From a checkpoint of a small transformer trained on Wikipedia: vocabulary 2048, LayerNorm before each block.
Each number is 128 + 24 x the weight over its row's rms, rounded and kept within 0 to 255. Layers, rows and columns count from 0. Numbers have three digits each. The size before them is the row's rms in percent of the matrix's.

# up: layer 3 MLP up, 1024x256, rms 0.13, rows 293-392, columns 192-255
# down: layer 3 MLP down (transposed), 1024x256, rms 0.191, rows 293-392, columns 192-255
up293 106:115107165131172133143130099107145140157097119149156120108146141118123125145140123190123108124123216127065100129100152145118119132114130084176112115069135128129157139120089139118123140135135106
down293 103:104165083121111141140131117152116178108118113068115105159160136118135137166088120129137123109137141162118101125152167092059130136154104121150165065126134081139084119139110111120141115120147149
up294 100:145143155098139149124145116181112084118120118140144130128112134139164126148163124091083123071122090114135161122157182077095124119109123137113139098081152125146115117117106163123133154175141145
down294 098:120126158120148147133090142114212146107131074180125090141142135134094128137115167092106150154121142113090148148135124135088111129136119111155137143112143141168116197115128124127121147108121112
up295 101:134102139141111129128140148121120148160131104109127129118127130048152128139140095128074116076093177143159112116150137126118201145154126127154181120116126080156128121134146124090144111141155122
down295 095:144150124115135166109116157079170126100120117120154119119108137148181109139139120156100117121131122138104098108161118166096103120170134126125171140145144117114140144177123112101120106118098101
up296 096:170157091198112105197106107146124151129145124125096112122112140117102131124134128102157131128101115118080131152123154128122164160163122145149141105085119089116125140110158100116120137112145155
down296 096:189071109110135154131191141105119117117112105173123124147146139113113124138190191138117112115116143105141143138139117182142137164148102115090099134163158133115112098138126114120159115132101117
up297 094:143154149121117106136168127151118094127117105106122107164116137178118150114102142116117127123115115129121124141109117109096173121143128136135153119104153112106129117105097127192151147130116108
down297 100:123125109159169130151059123164094064084137163160104144137147124175103086104128108126116136112152072096120142153127108130108116150149154172133136114184173137136113123183080124113150149155184116
up298 102:152132159138133156132120137144133112116142163098123096146140130114188123099132120107112097100097130127120131091146157091119109143141103160138173108124148170115119138107092094102150121157085165
down298 102:180118110191145130170125140146111136098109148126157133124075108130161117114130142155086128066103145093150141130109123123182115121086138105124108114121101118085144089140114149142069082134140168
up299 099:111162087153073145132124121108087142119122107095139106143175132092135088132121118126138098077137113135096108132178115145120101089126103124151161117086127149122120093102120160126088064145153123
down299 096:108119119178138089159139129130147150088144196146094098126143133167126150135150133138063165119116165145127121129079108119096147129062120113148105145124115157154122163156099131093147119103105152
up300 103:143119166122133109099083107126114091155141106119146122129106128062146137160169134157118111143054112148104121101128124150171146144162130112109143128148136113116116130107108132097168105150120131
down300 105:164100148123134093098111142143101087112136133153154166084121136128174147187120128125118107135116111156078111172143166109146164153151167129137091119136189081134141132136107115115121134125125114
up301 094:114181099163147111135157123156133135165078133123131075140133110128095082111158126121104094124122126151135156101162105147122122123125127152115142122148118135148129128114151107115089078144134117
down301 091:166134140115130132149057096126135085107130109135207099107147119112171136170086114155143119125150147098102124089081111150133126141143128139112138136075108107119150136101093115145120125101112148
up302 096:141133134084119138135176153076126120126169135156105112128132116138122099103121108104088121141094170154154148119109170089167130122117148124102117096126139082122097117149095132109116117137130084
down302 106:118145122166089072102097124117090141151135148122125135140150154138130118140126168115144164128124127107131145175116129173119140111108159073121143146153135145132142089161103089118165128111144124
up303 087:115087103152108132121137135144153102164169124123117152142143131156178136164124142128137110113123111157142139098117144132169129120145152155091129115168145154147092135094130120111135109148124140
down303 084:159142098104152094118095147129108142109092093122134115109087116132071150117130136134131089138123122105131140158168143121070102171119124105137102120116128083099147157155106155180142127098151106
up304 094:144104103133066140114100120086133129124177119149126093094086145128159139140175118097139146083122124133139156115143144126190125117135137138120140120142105118092123147155137137106174125151109098
down304 090:105177142084125125140145139124111105144074085099122147139116126137129150130143154114125103137160138092126132143134117121122129086128180161110155111135108110108107151131092125164076098128123112
up305 102:161108116123110133143148122149148129113141105132162107143110146104189151124105129094137115136051161140142121137152134139122135094116153140125130082136161072165144124118132128137134115130128123
down305 098:072121147145107151112093108124130115126088137130105111111102124106138130121097164147137113144145098141190129137133148114133131127147090116131143135087176131130166192136101124058132126093065126
up306 095:137101134128104153150132137138145139133186102116144128110153133130125122121095114112134115115163145112120143134098131141140101122154110109146149131120141100095124094108109070160133147118174146
down306 094:156136167119124125111135141142101141104133141147135107151132134157130163135152089152161113069109152089119095147160087111142128174168106115147115116165118155124140172117098180101120131119118140
up307 091:160129140142159115126132067146133124096128127120118138125129124135120153118140073127104129140130147137102098146200125134116134140141136143147132139145126121145143093152144120098155135160094126
down307 095:156108084132138136118096145135161122127106122116127157112118132123138122128123138111153141146148130098132075107159145120104130158096112118122123103153134155131174113125090130096098124146099140
up308 098:145124113120137167128111123147141135170108123108090154132148129095182156131157131125096142116135159104115161137133125132143145111088157102099163136138072146118150110121118160122138175109085127
down308 095:143141109099151145089119149174099144138167167101137137098093151119142079140069113120147139143143126107100114093156139124095154086131101101158116123119132111136134150088146161155151152126108122
up309 101:152130167115100111151095129123098102140125122129147108151149136175119171134125134111148121099147108121142158144169148142108142128106110117162131100101134130133135120160112163158137145165106149
down309 094:175132138145176121088153133162140144129146132090118116144159160145169127126144159141137131140103149119149085131156156155085138180096112106154136117117089121131136097113113129143115178132162096
up310 098:124109161134132151098124070137108135144108118171164145086080090123091136116136115091151076127099086154172169117129098107131139122178152100082093105160176116152117134115139098141129119097107102
down310 102:070126134121089085100182133148097151137089124125126202137087137134128109141107136145146152134119130112148124105094147112147127129156115165151137141137126110121124132104135116132166134133135119
up311 107:113193124181109134136159129136110066093134051149166167130130155149125117099115125172148135110144119111114104127130165117159092106110148165112104113107092193106111128147128146117141154136108151
down311 101:148121139156143122133152101089141154126112080143107135160121127160109112138120196121096134137128178140103116122134160147114102124118115163128122134119130138153104121119091106084147095131164097
up312 098:135108100133156149139128126144179135158117119098146040158151151141125147135167118116090110103118083145129102204142104166155099160124110104150134166118115097178112123158144149153147126141098114
down312 094:121136162077084073121135133127159143167107101123143141119173138148135117125059171164110103104121101112125123149093085104108115129136115146115120097139121108123124135122096125117095123120142176
up313 100:062154116138152169169104087106129129140133151099159117122103165105113156091133123111138114104145154120128137143140150134118141134124108107104099109097141126102151115139120106099174086133118105
down313 104:083130113166170117091076128158118137133081183109090119099109138116115112104165093109123123150148139077108143147115106121140113122155120147117102135169126127099146157134113143157194140151067138
up314 097:124100136113092148109177122123131118160152118134136133170129091149135120106052131139130117117127101106130138134152123134174103150167124121180130151163170134108129124152198113109118137115107151
down314 103:170125093142084125113122127105130151138178112127166144140139146135129136151097141101144101147153134069126119101123145140143124138132145119153114178115096086102134143119081114040103139126147128
up315 096:143092094091150123180092129096097167109164117110147130109106165098120148152121145143118137138111118142115125095145129137137133108122143124169079131126110149115117090098167115097163103106141127
down315 097:133149156128123122131059134151139139088140098156157142108119129103156092122122103124146119122122128096134133063111127116139135149109151150091109130154131115094178117120150145117170165106104171
up316 138:149166164140140140146148128125098130090113173144153116112116108132118118104146168148122144079132143111156121096137130140174116085124146150112150135153130144084088094145139193124110108153111126
down316 135:108137108157141124154176134125116133122186118128113096072136112177114102124168160119152104125098118124137125125140116142127131105132151110133159090144122136122112139153175146102074119158131088
up317 099:175149114151155154157099125143126141169158092174135123123158138112190136093136156140182135098096121117127114140139137149094122090147132132121153121136052101100151142127075156133131089108146153
down317 099:151127139123148164121155117081106127100141137146116151097154144147142138134117063134109137098097107125075104144132129190103122135132100147105179120108084121132161163120143139065135165136094148
up318 100:091130122123119161160091151127132106117154115146109078148147135111149137099142129165140104114100125093107133117120155119135140167165132112110132130110155161106136113134127126157146108093158161
down318 104:114108131147092134105129125149121126100110153104095130095143156103128160114135104174102124143145155095169131125128137131109109148144121112104117108163117140105184125135172159089128159128128125
up319 095:157122148118127137125146122083162118119157131140079171125116118109151122181184102081114106107117125111126142118150139116167146092124141131143105113118123093154152090130119128138125127135090117
down319 095:123143158138115093140151088144140123106146058097124137132121147182147138118147111162114129134155145179098129092113115143122086133114167118090145158100153175112164103131145114139110166173109147
up320 099:101161130143159141137151108118111160094143143106089070150109108168110171138107146096136133073180122127146157137118123151151140085128080126150107116150145099182142124129108100100139127142102157
down320 102:115137089165150188110107149102211137094104142089127151113108183185097116124113114111136120150127120121154186088120142127132126140122137109126166080134166111158150079119081153128112153101194146
up321 104:131117128134112130129102106147102145127122118155119110151138105121138097142144135085150143115154112157112111153117132114136144186128104131089154131128097135119118124087124133086129185151141148
down321 104:173108109084125159159134090103102122123153150140124094169165117181123127110158114149117159123093115104150121152119157118133156099153141166088104169151103155113151105149145084101125148105107124
up322 100:146126146164140147122102113156129126148120115167161134157095105107137160134108120126144083115169102110178129160171133129169191149125137141154124139079148146120082150119123165126120158103088090
down322 099:115141094151137144125127086124140159144108112123134089139127123171147180077150133138144166133129113130127107111137133116122192144135108146129090149141124106102117133105133135155119156129135107
up323 107:096123124164126110148129124115117118152144167124126110138113155110089138127157132144134117103086106126101160124096088125134131109128151137133132126074121113116181102146126145186145157124115151
down323 100:118096130114158185106147113086107138127113111156151088113120153144151157138095136110139161145089114176118097104131096122118111131177130128123159159131087099113129163112121152124148181132127146
up324 104:130132134131126112149123105148114121131162103133166087110138162125142159129122137111136105129114111143117091133146117139116151129135136165109120141120138095183086150107093082075066123151145114
down324 108:116155133110117130102129148161112135155172156166082186151161090080126121112129165125099102135130095099076114132125112076121127133120080143138091155131129138122109108119109129122120101118149087
up325 100:145161142120078159132121125094100125114121181125149115091122118122134118152127082128158123165171165117116091158095130132111137125148181139143099124115125103137132113160119168063125133136108109
down325 100:134157099145149113124129109123107128081131116137080090147081115131117099134157129175131100132105097111128148161193138100140120118153134091124159131122127125109116145128118118081101114152119123
up326 104:153147142165143133150106144093141115127123181156143183103180150111095129134164129141154156110152111136146133145097123153135140128116125132125109100123133124125142163102126113129156120148103133
down326 100:132116139134131129118109130148168156156130112133121121146150131138132152113158109125144104149152110119112118146091106112126099150126138187117135091162125102104137161131171141128137140097118112
up327 102:123145146114143083149122112120183120091124144137133127151138131171129121101085165104131113144126133125129126079142127153148123154114156075153143066112153095083138171110142152138138127099144150
down327 096:123152146129124097134126133123129118148132157130111143139174136087142145069115104126167128156114139133162127143104111166136108112176109104145105144145132157114123163121100119163134157138120115
up328 102:115139146124185119131165128160116145116091131152127094119126149145169098162136166125153092133130120108151098117119089098118147113116096159137134095125130149127123132136192115141148120122158151
down328 099:134125134052094095123078097152081133127141162128150172105125140139156099160103125133104113134133155136075136118131121160107154144126092113142145116100112120132097137128200144078109133120155123
up329 100:135091148092132158134165147110148136118110126144098157178131107095170105136089130131156112131123173100141155097110128154156109155107086085159121144101185112148127146159136133183130098159055164
down329 106:113129132161136089109176140096147133148156159135105085119144139131103104123129147126157156114191090130066146134117087089151092122186090131126141119152149118121141156088115115146166101132134114
up330 096:152095096163096155169126105118106135181112125133125107179126151105156149125159147150094115145095081111138147148122115148112120098130146161088110109143115094122098146121086126143130081108126137
down330 099:138151142097128129183150111121135127138101106149128139121172125102155138133139106142138114105164127129128114120148178136093152130132124142153101151143104140117138116150095105102143093126147122
up331 100:113133080125120123151147129121102104128103125148094102186113137160118143114125115168136142120146171106154113165101118130145168118139101124105116143144128129119125160148059172148112139151107127
down331 106:141164130144130116122073156114089140090119120105125157119100107101157094118110161113121153149134150156128150174120098127085119094116144151133131120143112151133147117130083104115094092135149126
up332 109:131135139095097132172142148135113108142102120147110141169119123154129137133145096125120110107097116138115124135149086096137161122139167147135124101094106121161135129140155118131172137167119116
down332 112:139136123135106102123129147176118129125109148149100122152142121100160151141128184127141101102128069125150103117138099041128120093136149169107123093123134120136114124137132113160146122091089108
up333 096:082142131128123147132060133137135128118129133122144136163152110128156157102122125170116110154121134168136150119159130112141149168085170136128102138143119143103116085159129137109141134103167115
down333 096:105139106096125153104141143099113157119140190106150151119087117130110129119162104124134117136128130122113103134174167144150096093118110102144107090146135063134157147102134145143133118132155153
up334 098:125138161150109159110125092118083116154131096123154110140144131114133128133084123140123146146113146089121075143137126169101165104120136175117100178150151126118125119176113123094151151172145079
down334 096:098138162110123105115116129149138108131137135110149104118113143111161143154154172128117132110142096156130142157104124096130135113143104146149126135085138117133136167103101093092113127084105099
up335 100:115161122158082099117090119087088129127117121125108139127139121063082134123104144127100137128109108119160131146102129117121140108112103200095117108112078124109135128112135124143107151155110145
down335 107:145088125097102135114102118093098158143137102109089065173143140145118105127100140148120148141079115143115117136130140111128119115177133121149155121125157157075134155112129141149133121148138106
up336 103:132119132099144132157082151125106132110094100105138124133102117127153130116153139157107113166105163081133100178161118148123107103118140134156127128131105094114081142106129141160163077125141126
down336 107:106143137125183138125137117144151128115132079139125118101126112113141143123136120127169140104201113105142117162137153136135105134133067135164154083173167156112111119137129121086145087155157126
up337 095:139096113083113115141122148122133136113120166088102130124104123094102136134137113124114125098130121150139098111126159110162157155095101086149149107124141128092140096121097116149122121149120146
down337 097:094136109092161137119115172133138130120138132153095121099146115115114132120142101159131142040111138149128164133089146122137118116115154147065158120144118119094135117154111111114153132126137154
up338 099:092098150150149159096133105150120116088107137123132160147122141110106132102114108125103165113140118052125120140142123124121128118123141147169112132138073130164129087106125124160112120141145172
down338 114:136143165148113165141125076200114121097134167107128156127125126124175092154124122154122110089128095132124160116126122119180156123101155147179155132085130125157113141135168128099163113106143180
up339 100:125142078114158140145139098124114089138102128111153155159077102116117115118152152128159142141149116086129146172142152116160112121149154112167143157146122127097116133107116135128195153124093052
down339 102:128119174121101140125165129098136143124145084107126090110095115151145144149152153091094113121161096123158141083174135104112113116143069127117134100157137133080167146136099069124123125147092131
up340 099:143133211121156158133144088118121180161160138146133105117102118108160091131123109107141139133136163104155149075123096090128103112121126152138108107121088149132120105087163152114118142140125142
down340 097:108112109126143140139171126153142066119111123095127126141138131121118128113116152127130103138149139100199108164152113086096155145143070150122146097151149120092151079140091125153117168091160129
up341 101:134136142094143108112127141103162112126119111177146188140104115134181102091100126110142132137088088187121169151102129109134120141148104120136150169057126129091131065094154108109143115128123133
down341 096:126185136116138128138111080122165116151133088154091133119151150158119141114122113136100085138096119106107122113132135092084140120158157113100119158148176147110144164163081077129101143090104106
up342 103:124114162155129114126102146127124170114110104159139129129091130130147155118119145197122146143103104109113101154084142099147144130106111128129134153073113082145136148108119168110169133135138116
down342 104:123124084063126141145128142141109139107140152164121112160134107135140167086130133097112125151140122150117153113134140077131136162088089140099173131149104145140125150179150150128101142148179117
up343 104:129176108130113134146138148151132111136133132116159136155123111145118171124115143121148115066084120129160171096120149121171144138116132156113136131089124138137087128139101130114144104101157161
down343 103:136157124137098105116175137143127115137126126156119130105113090105159123142140141139149111147135178104138138155100108156146174094124128109126097113104107142129104158147139166130138124123084136
up344 097:125127068177158133101120094089107105158130113160122129102145136108140147114148142134096110111113163165141157135120105148141105116119118122131135161139126127115118126101148141136138120115134147
down344 094:142124160161179090132116107110117132135119134087165137113061165146138106181129155083101138114107090159146122167120147097160100191113125149104132134118114099092110096152129099110133127146142146
up345 101:099110139089126104120124152106115152125150126158134144123138154110137150092126125104133134145101103087193183105114128142143147092158069135133134151116131160108133083131140089153161104163148106
down345 106:124135104129135124103139152127075139138111108162118141133113092144126118114165113152128150117079132166110132126124126154142107113130113114157146068130117115095149117132102121139110174138133107
up346 098:146153077138152143146148130117147106108126132129126047155114145154146133118123115149118148147108167162072127143125120118135116119142167092134168071152133136129120098116109109137141123096128092
down346 091:104126135130129147120148180118068095145138146124125126105114118176140140113086105099094172073126159105157158111153167119143142094175098091137159137142098118132113144125117095186134181128120106
up347 101:053101109112078180177183152136082152141158128150098135160140149127115111151121149125084123125086142114106118119101125172145082140090116109129125150115142153112130116098161126123126109108145152
down347 093:142131100110113089136111115087128117100102122107114083109122152108104123145117177141108105124156149106113113128122119086154163139124111162149102152157140141124125136161155148126122107145125151
up348 094:103126133134130183097151108130104059136155117128146155133134130104128121143097123127127157133127107116121129148150122133108113148091145114107114125106064143145118099130137158130199135106119118
down348 100:132124153108131111142109134150116060120138116104142077116140130150147100133125128116064134119111119055129137121185130097128138132101122126121120169136093158097158125099131107159130143163107129
up349 100:108160110090096133177096121116116116141139124157131089155148148143150093126101143156081117167148162151101146115114149119140148152143093151111105094135151107153124118116128118153154117127106130
down349 105:136144090143117101109142138138174100130103163179112125095124119142098104133122131121150134149163124114120127080119154092138119182160141178097118096077181135135125166128179082092163149142151121
up350 110:148135153110155143121075144131112134076145100142134119136170159129142117165142129135127117133127160124116124086091089124117165120121120160148116120151134126152120123184185127107129140130070163
down350 106:178098115115145086100120144124129094112160104119129097170142143142122143149144121162130156136128106147134133114121119122121132158129118138109135115144148112118136123134164114095117170148086160
up351 103:157138132118137136152095175120082173106130090131108108122142100138152114129068164118138105111125138135106113112172145147136146129150164092153100121172143133131129104128103106097103100119099141
down351 108:132132122116190095136098139127129112162113160165149160122139141165123140123097122134136121118116141087119077155118109132150105128143114132134100121117145124150157084135161097146074157112123130
up352 100:101152137120152103141128137112115104115177129123112125125143143148136121085159120123105105107123104142150154115136167148140151113149091128091118099116127161116106091133145134129139150135150138
down352 098:113133138151160147103154127112128142171116149088127121096114123114082139109131141149092136181131101136104167113159082089140116089112135072133103155125084127129131141151098176137173094129124118
up353 094:130114141131133150114091126205154113097145123137098102132167147126081139119068120120168086124175097127113136109099151168106093130139186130106120127110135131094141105130132125133151110120136152
down353 096:112147147114168087103118115171150099087134117137136145135150112164115072116112114117106152113131111105144138133175136181136180119131128141084134125142112155125124128142125113120136124082150081
up354 104:177122120141148169096148149138148073099144120108127128109134093179116114127104107142084126142141136145139132151119112160077182096098172113136141151088133090138105139102128116108117132110107170
down354 108:162111109120129132111120153157085119154153183109179101157114133134116131108128147136104129114113110118117186172144138120165128103085158082127147131125132106140117141124107143139129158120136133
up355 094:131147133137163145125123130102122133098138107145084145144146133149131082164144148108108125131182182134103148113115110115166103142136122124128140095128099133114126187136077104137133131134105113
down355 092:113139137130153106096110116117159113156121185127128140130085112093076099092127169093156135097105103129132144111173137171131151149121115156115149146127106108155135119139127143141111146112097110
up356 096:129159117109153153088163101072116194137118121096102103150125130128140123127151142103148130150145167128140102137140139133149116173092142114151180170118143091154100112111159117173112150129116112
down356 094:147137159118102147140103128162168108139127181119126115095104141141134126171127097141071132145064148111124169116128132129101151132147138158116127158117121143128115118089127079108133138175112124
up357 103:169146136124183153162127088145122118135129098133154120085195134116154091142143110131105123135138091113085128141114093077134156174096124126172139149141136130151105102184098144168147105142146094
down357 107:072041119164153105126166095102144114128132152130111127114155172169110123132124146149086102095104080163096104175112133096135148162130168126103151137164179145099130123113087137134123147116118145
up358 099:091156143127134119201146140092130170125104146163195137141156139140119178124099127144083143157098140146137125139128095112087117117101112149136140133114151121147135133129140153098142112132143143
down358 103:108163152106142113171129096098124147123145152141189131168152142146153119165104150160080133109215122144131151108083124096155137131125128132112123124120087140107179057130152144116121109110122123
up359 107:139143094115131159113124103071098112114137159123119158108125131094146201108115115105099101133145126122131147149161109146145131149077107111140143133095125090127124112129121124080138135112095119
down359 104:120150127161116164086148136126100105086112141119128107111122123151153152158111166135137129159148096141142140136131093138159069123154103120130116106136108066147147129133111145135131124157192110
up360 097:148138166114130123141126121143109172172082110130145163079149118134113139107140136166138144122142100145120142122129125128121116184111147104126125119134147154112122103096133121127123147151145088
down360 091:188099131129101132123152169118136111121112134128125088144156123141112132133152118129115135104132115135163130178107155138134160127130117112129122142133112118149116131088113158150154119104137144
up361 095:118125133135155106132146120117133177125076166167105139145127066209149092125124116124146101168152122163145156118142152146153102101108118111129116146127113106149075088075166150172115112088118156
down361 097:161128131119131143117150157128139096113117168119122153120155133123143110150145133075086104116159104106116155121100129149085101124129139142132157093110141126123157102107161133113112116138086145
up362 102:164122136132112150154150143177071155126113113057129101093106115139152126094107132085108110093139114149126140088111085114140158148176104103145094136164164154138139147128120132200164122152111141
down362 104:146126122129119131144157110108144151194121144095115129121099084182139152109121131096152107102096095124135105124165101157101095164126139090137101104167147090123132107129119136119094143171078092
up363 098:128105138155146127155124106103093138128121090110138109126129145148139121146141094120160154107085101111131147115082126180142133134115131171118097115159109128149127131105117141134145167098107119
down363 094:086118151109128133095164161139154159119109160149129138107119118133116126104162102124116121117096109129110100073159162129119156107130134154098168175118191114132139122121146153077120099143161139
up364 107:100116100134143125129112148120136066101149104123092127073130099124130124113121131108135103141155138165091142154148117135125187134136130156186116055126130181129123107077131148159140124135144149
down364 113:117142096085157113121137105124153121139130136145168119133148138130118108128154143155154147104142131126082123089200113168144138113111088098098097141104151134156147148118122128125154112085127137
up365 101:149148179147152077172119105143130110114108142138111134159100153122123102151116115099140140114100142125124137117111112095194149132094130132149136115143130124146112130114138123104146146132124135
down365 099:142076136146132194104157152146178143117126129150126143152109146147089122190168110152142113109136186139104141132125112157122123113139146167135142128093123154123130181113104134114104144133091115
up366 096:069103113111137076117080123153077087100097109144118152093155114123134134132148171120129182163092163161142099156116129118131098104126092115129134109083154101089122132083169130097144110156147138
down366 099:162098111099115100130100146118158127163158112142152085088104175126127130099119145145152119084144084079131099089112139105138093114135124120091121132131103158093149160111141133076144121103102143
up367 096:143164106116151108149092108149135130096099121145128156140180133154145059121110117117084121123094092124126146146171123129141148090109152137103129160137085146135167104129146133113156148117088132
down367 100:164127152151151123152141150120100134116127136109119115113088131139143117120141080131169070111120111102098123125119099133107139131084117100137112141132137147119170112123118100133110133085102090
up368 101:139119162120150100107133137099117129151152182123124107116111163185083126106128138126167099144134137099076118140139155148138157105108137134116148124116130146166134138137140118167187139161091111
down368 101:164150107141172148128123133115062120121104091106112084141092165115150136116136106076146071136167121118129112094124137103145159109128135084131108131101103151124155150096165134114148107114111137
up369 092:151114092125126107142134140145088174105083169141095139129142129141139099123143153134110144110129074151144122111092073155122083169116134086101137132155118174114133144134114121114159109113089088
down369 104:146162143190082123118134106137152107135129111112138174132162141108129083171161125116116129170123170134162140141104149107140156131110131154110123181108121130094160154146118097118071197112088138
up370 105:124101126147109149129114110150144154107098151099104131146117131141131123139135106165143142141148122159127162134095076100105136093140119138134194139150120135133139128139115186127137101134107104
down370 104:123123104139144120136116126157131121120119089093112129153103127158142109124147163178169115136134084145137137124101090129114123139127134145139179176180089111107088121135113151098161115171169108
up371 102:108148137138161147161134106098115136137185112137101127157131108125127117102139124146124119098089092134141134123185127165122139163104127151123141116142133099120096121152115137120114133180110136
down371 098:124111134139157105144116108098136124130111156114130107071180118120154127136136108133146114154130100115130144085118162158127107099149149135110170149174178136106108129194135153114109105129132116
up372 093:079121081079166135137154117108115129112123111134121123144179072159123099177149168156126102121158067155129129115093110125102126131127147105144075155133124153103120146142150149118148101119106107
down372 096:151097164172114136169128151140109111123129160157127120131103116156123165150068109139115123160172154134133142089115153116149152168136086123147122128089100128105147149106134066139087156144104095
up373 093:117096095131128121139120121117165106110125141113082082113127078122140149157154126090141104139143131120129131100103134106125099123147141143156136151141115126187120184119109124122116158105151107
down373 091:164096145152072163122134108090136136129150119089118153124131086165139084126152122148151138145172138133111124116149116089124166139153157197157118120135145143112096117107123115120112150131126113
up374 098:130118115108112116157115126114130096159075126086186112123135139135158110169149115127176110163115129161075138134081138123134084114108103162119162138131103144156109099091131106174111118138122093
down374 104:078106139126111131106094181139117126082122162158097136142111159154124119110133131112116069147118090092146123176148136155150158150152120177160127132146136144146130156103109113122129152123132116
up375 096:151126131095149114154159113158138098173122110137139134094122109165149158153152121105143109118128087118072141128132101081109120154136145091136100121144120100135143139117177113131114103154141102
down375 095:141147109147119106156151135127113112118085143118127141116093189117120141115130138159100127134166122114130158126128162116126139114139129134103176123085128132115084068173095129113141117114119107
up376 093:121162104129146087145121142126136126132136139133106114121133073133138161135153129106113115089125118123162100113129166125170189130149083103118087176125100202133120086084136158158162116138114166
down376 096:128143125142101089126128183137112163094103167131147091114146138165121163163142118121140138113113124151122100096128090132122110134140098130130149105145048143117116170125086136156141147110111166
up377 095:140098116128072091156152088135097140112167095168087123148140155094131135129143130143166123115141121129118146156121121121123122108072133112120125149102173142077109051138160095107166143118123141
down377 090:127162106145117091112145155113141128151116104116126135105092086153133132164118144123098130155153105106117116119124133112158125148120148088160118114114152098099166164129105143113159118178124103
up378 101:103119128090152128119102150149163106142137166121132110133146107204123141143122098130142130131113101093119142135146096107136138106155112195124150104105119150158118118133146142138128088136120127
down378 097:165178122144145102144148148118132121095121135132094137158111158130146182124083147136143135085137060114167107140093152068113129101148114107082130124095115148144126144129167104130124136095109109
up379 096:139079169178130108106124130105154119090122117158149129090161108122126134107129150145128179133152123170148096156142144102130139102124088164135119131154146114116113127111163122097146146112172101
down379 091:145136141158106171153147151125164125151082067118097129150143103133194096142147099149147072108135182081108124158169125115164096128088133146133108120121135142123117132146114148095111124142139137
up380 098:153165149143105101127107127137133162129115111167119125112104109139074158101155107157122119102116132143104110130128121099139101129145133170110089132121110092187065132134172163154141086098151098
down380 102:173132126170135109118145111115133126130117146147114071100114149170114138139084118177116150154114132170164138136136112122122146134129127144122118165146150146151079128142139119146131114126099135
up381 100:090145155073104152151123125112111157161163111117130169099139131115175140102118126149114185154109107125159138119148097134118124164130167177154140083131152132144131111105145119112130167134143121
down381 103:200170105126126142140078147112118178151134161104126159122124111164096097147160135115140158088076178126132143148112105101121166111077112117125101163136125107108120130127173122134125107120111158
up382 097:071114140132116164143123171155127131138161120101121137116163114115107128083128074165151107131156120117119127070136074139099133130143122109140110101107144089111121124106137129171115115146077092
down382 101:151164166139108147132127163096103087111116121062121127131127128151089137110099131110140045149127177085094044139087130102123124120162122164099102125119143145117103189159108146146105103089157133
up383 097:149083128126115078181110138141134157133119144164136170112134104119153108152113108117141138140127106122139109123151096112117143116119125171132120101105162113086112121138130109122109108116119113
down383 092:096111171136171154128140099133119147145145060110110097127127123150117125141121125128118129089139159081149141129148121150105078124093103168113123128150126125103104085135155120144132103145160171
up384 102:064132166145081177130127153161127100134126146124074088059112120110151099132162113125139128100129131138178148136143152117104138115088117091107149122161148134124109134148142156167105137162182114
down384 104:097137134139134092109112131122135104128187142095141132105148147140156118128122114136136105091156096162102105132153099151164092133104117103162122139114129088091138134178104106124101102152113105
up385 105:106150130126166096176129146130129119153158142120089148117122108138127119152110147144097161134114123141080137138128101094178108123078140101176112080127143121124112104145129093090145143129098139
down385 102:126117172096135133171085151084142134159150151165132133130109181169127160093150139148098114110093116129092118140118162141120124104141084077150167150115145128133090173124144145128156090096106136
up386 094:095119100154108125110140098183135158128134167131090177123146153143131105124144127131140147135144112111152128160160073140135165140127118107131099118120098145137124099083150141135094101106075107
down386 089:168106133146125132119114105147162124140141148125141146136114136100128139154117145118156098138136097128109132111116140125116094113124151173090111087074149148123098127157108184149117120149112170
up387 094:100076090147143158125112099116135137116171127072140126121104118137123130098108099116155101102154140137141161147129181126151132134108145146148132125106113143129130120131127107098154125126123191
down387 096:094147116134122127104143105107114117104124103127139140105158121125158122153113124141148154106165136174140204122130126147116129130141158136146123119140098160114099087123158102165115126134100134
up388 093:160125131117108146196125114120099108149095161120115114138123148165134102105131160120132144158163100129112153146111132156154164112129137150097118101130194157124088101145109137126118212188134129
down388 092:145113152098137075103136121136089119109127096165118134173132121089135165124089127130137098125091175123133113168185081138151148131158155111136111136128093100110161075132159142169097147103130118
up389 100:086168131135137105115103150157146129174100113096091147157154129199102142100122150099121145116152103136055133155100080150138132135137126141155136116152061079139122131136120128122129138143125119
down389 097:126121117123134120147085138148124115166130132129115141147147165120129134134118133123136103104157101135127104159102126131153114102107099103143139151169142110145136143149132121132142164119104129
up390 100:122147172083126143130139149117132093087076085117162181095048149143151154167122136097158103106117107101134158106122129127109112149085154102130098118129125136169110130093159154178139083094133155
down390 101:142094167101156120116161145176120176144119153096139099102158129105163112171058174169132160104104128113128129165122124132125106130137118075112084147111106131132145174118087151144113107158131130
up391 123:108137136140148135163101116118129127090166139136116125081162127147111126086138110172186145132105155124148158133169094132140144118122118102094132135056151103118142121165131123130149124139100096
down391 114:098131121142112149170122160145077140115128165123102097157133118095127131101222136143163129141103157116138122154144120120066131131127124106126083129120115158117143136141136106137156120138116087
up392 096:143106123150161156094104146105103137131115097127176109133096097105112143106109144072130129110143162092127151101171111066138145166121158121133096139093155114060166091113124157133147148129121141
down392 096:157160118136102143174170132121116148136150111144103127187120135105133136133124106120126104119157094157116087102118111128128150168115103116176138122101175072125127172136150126117122142152083133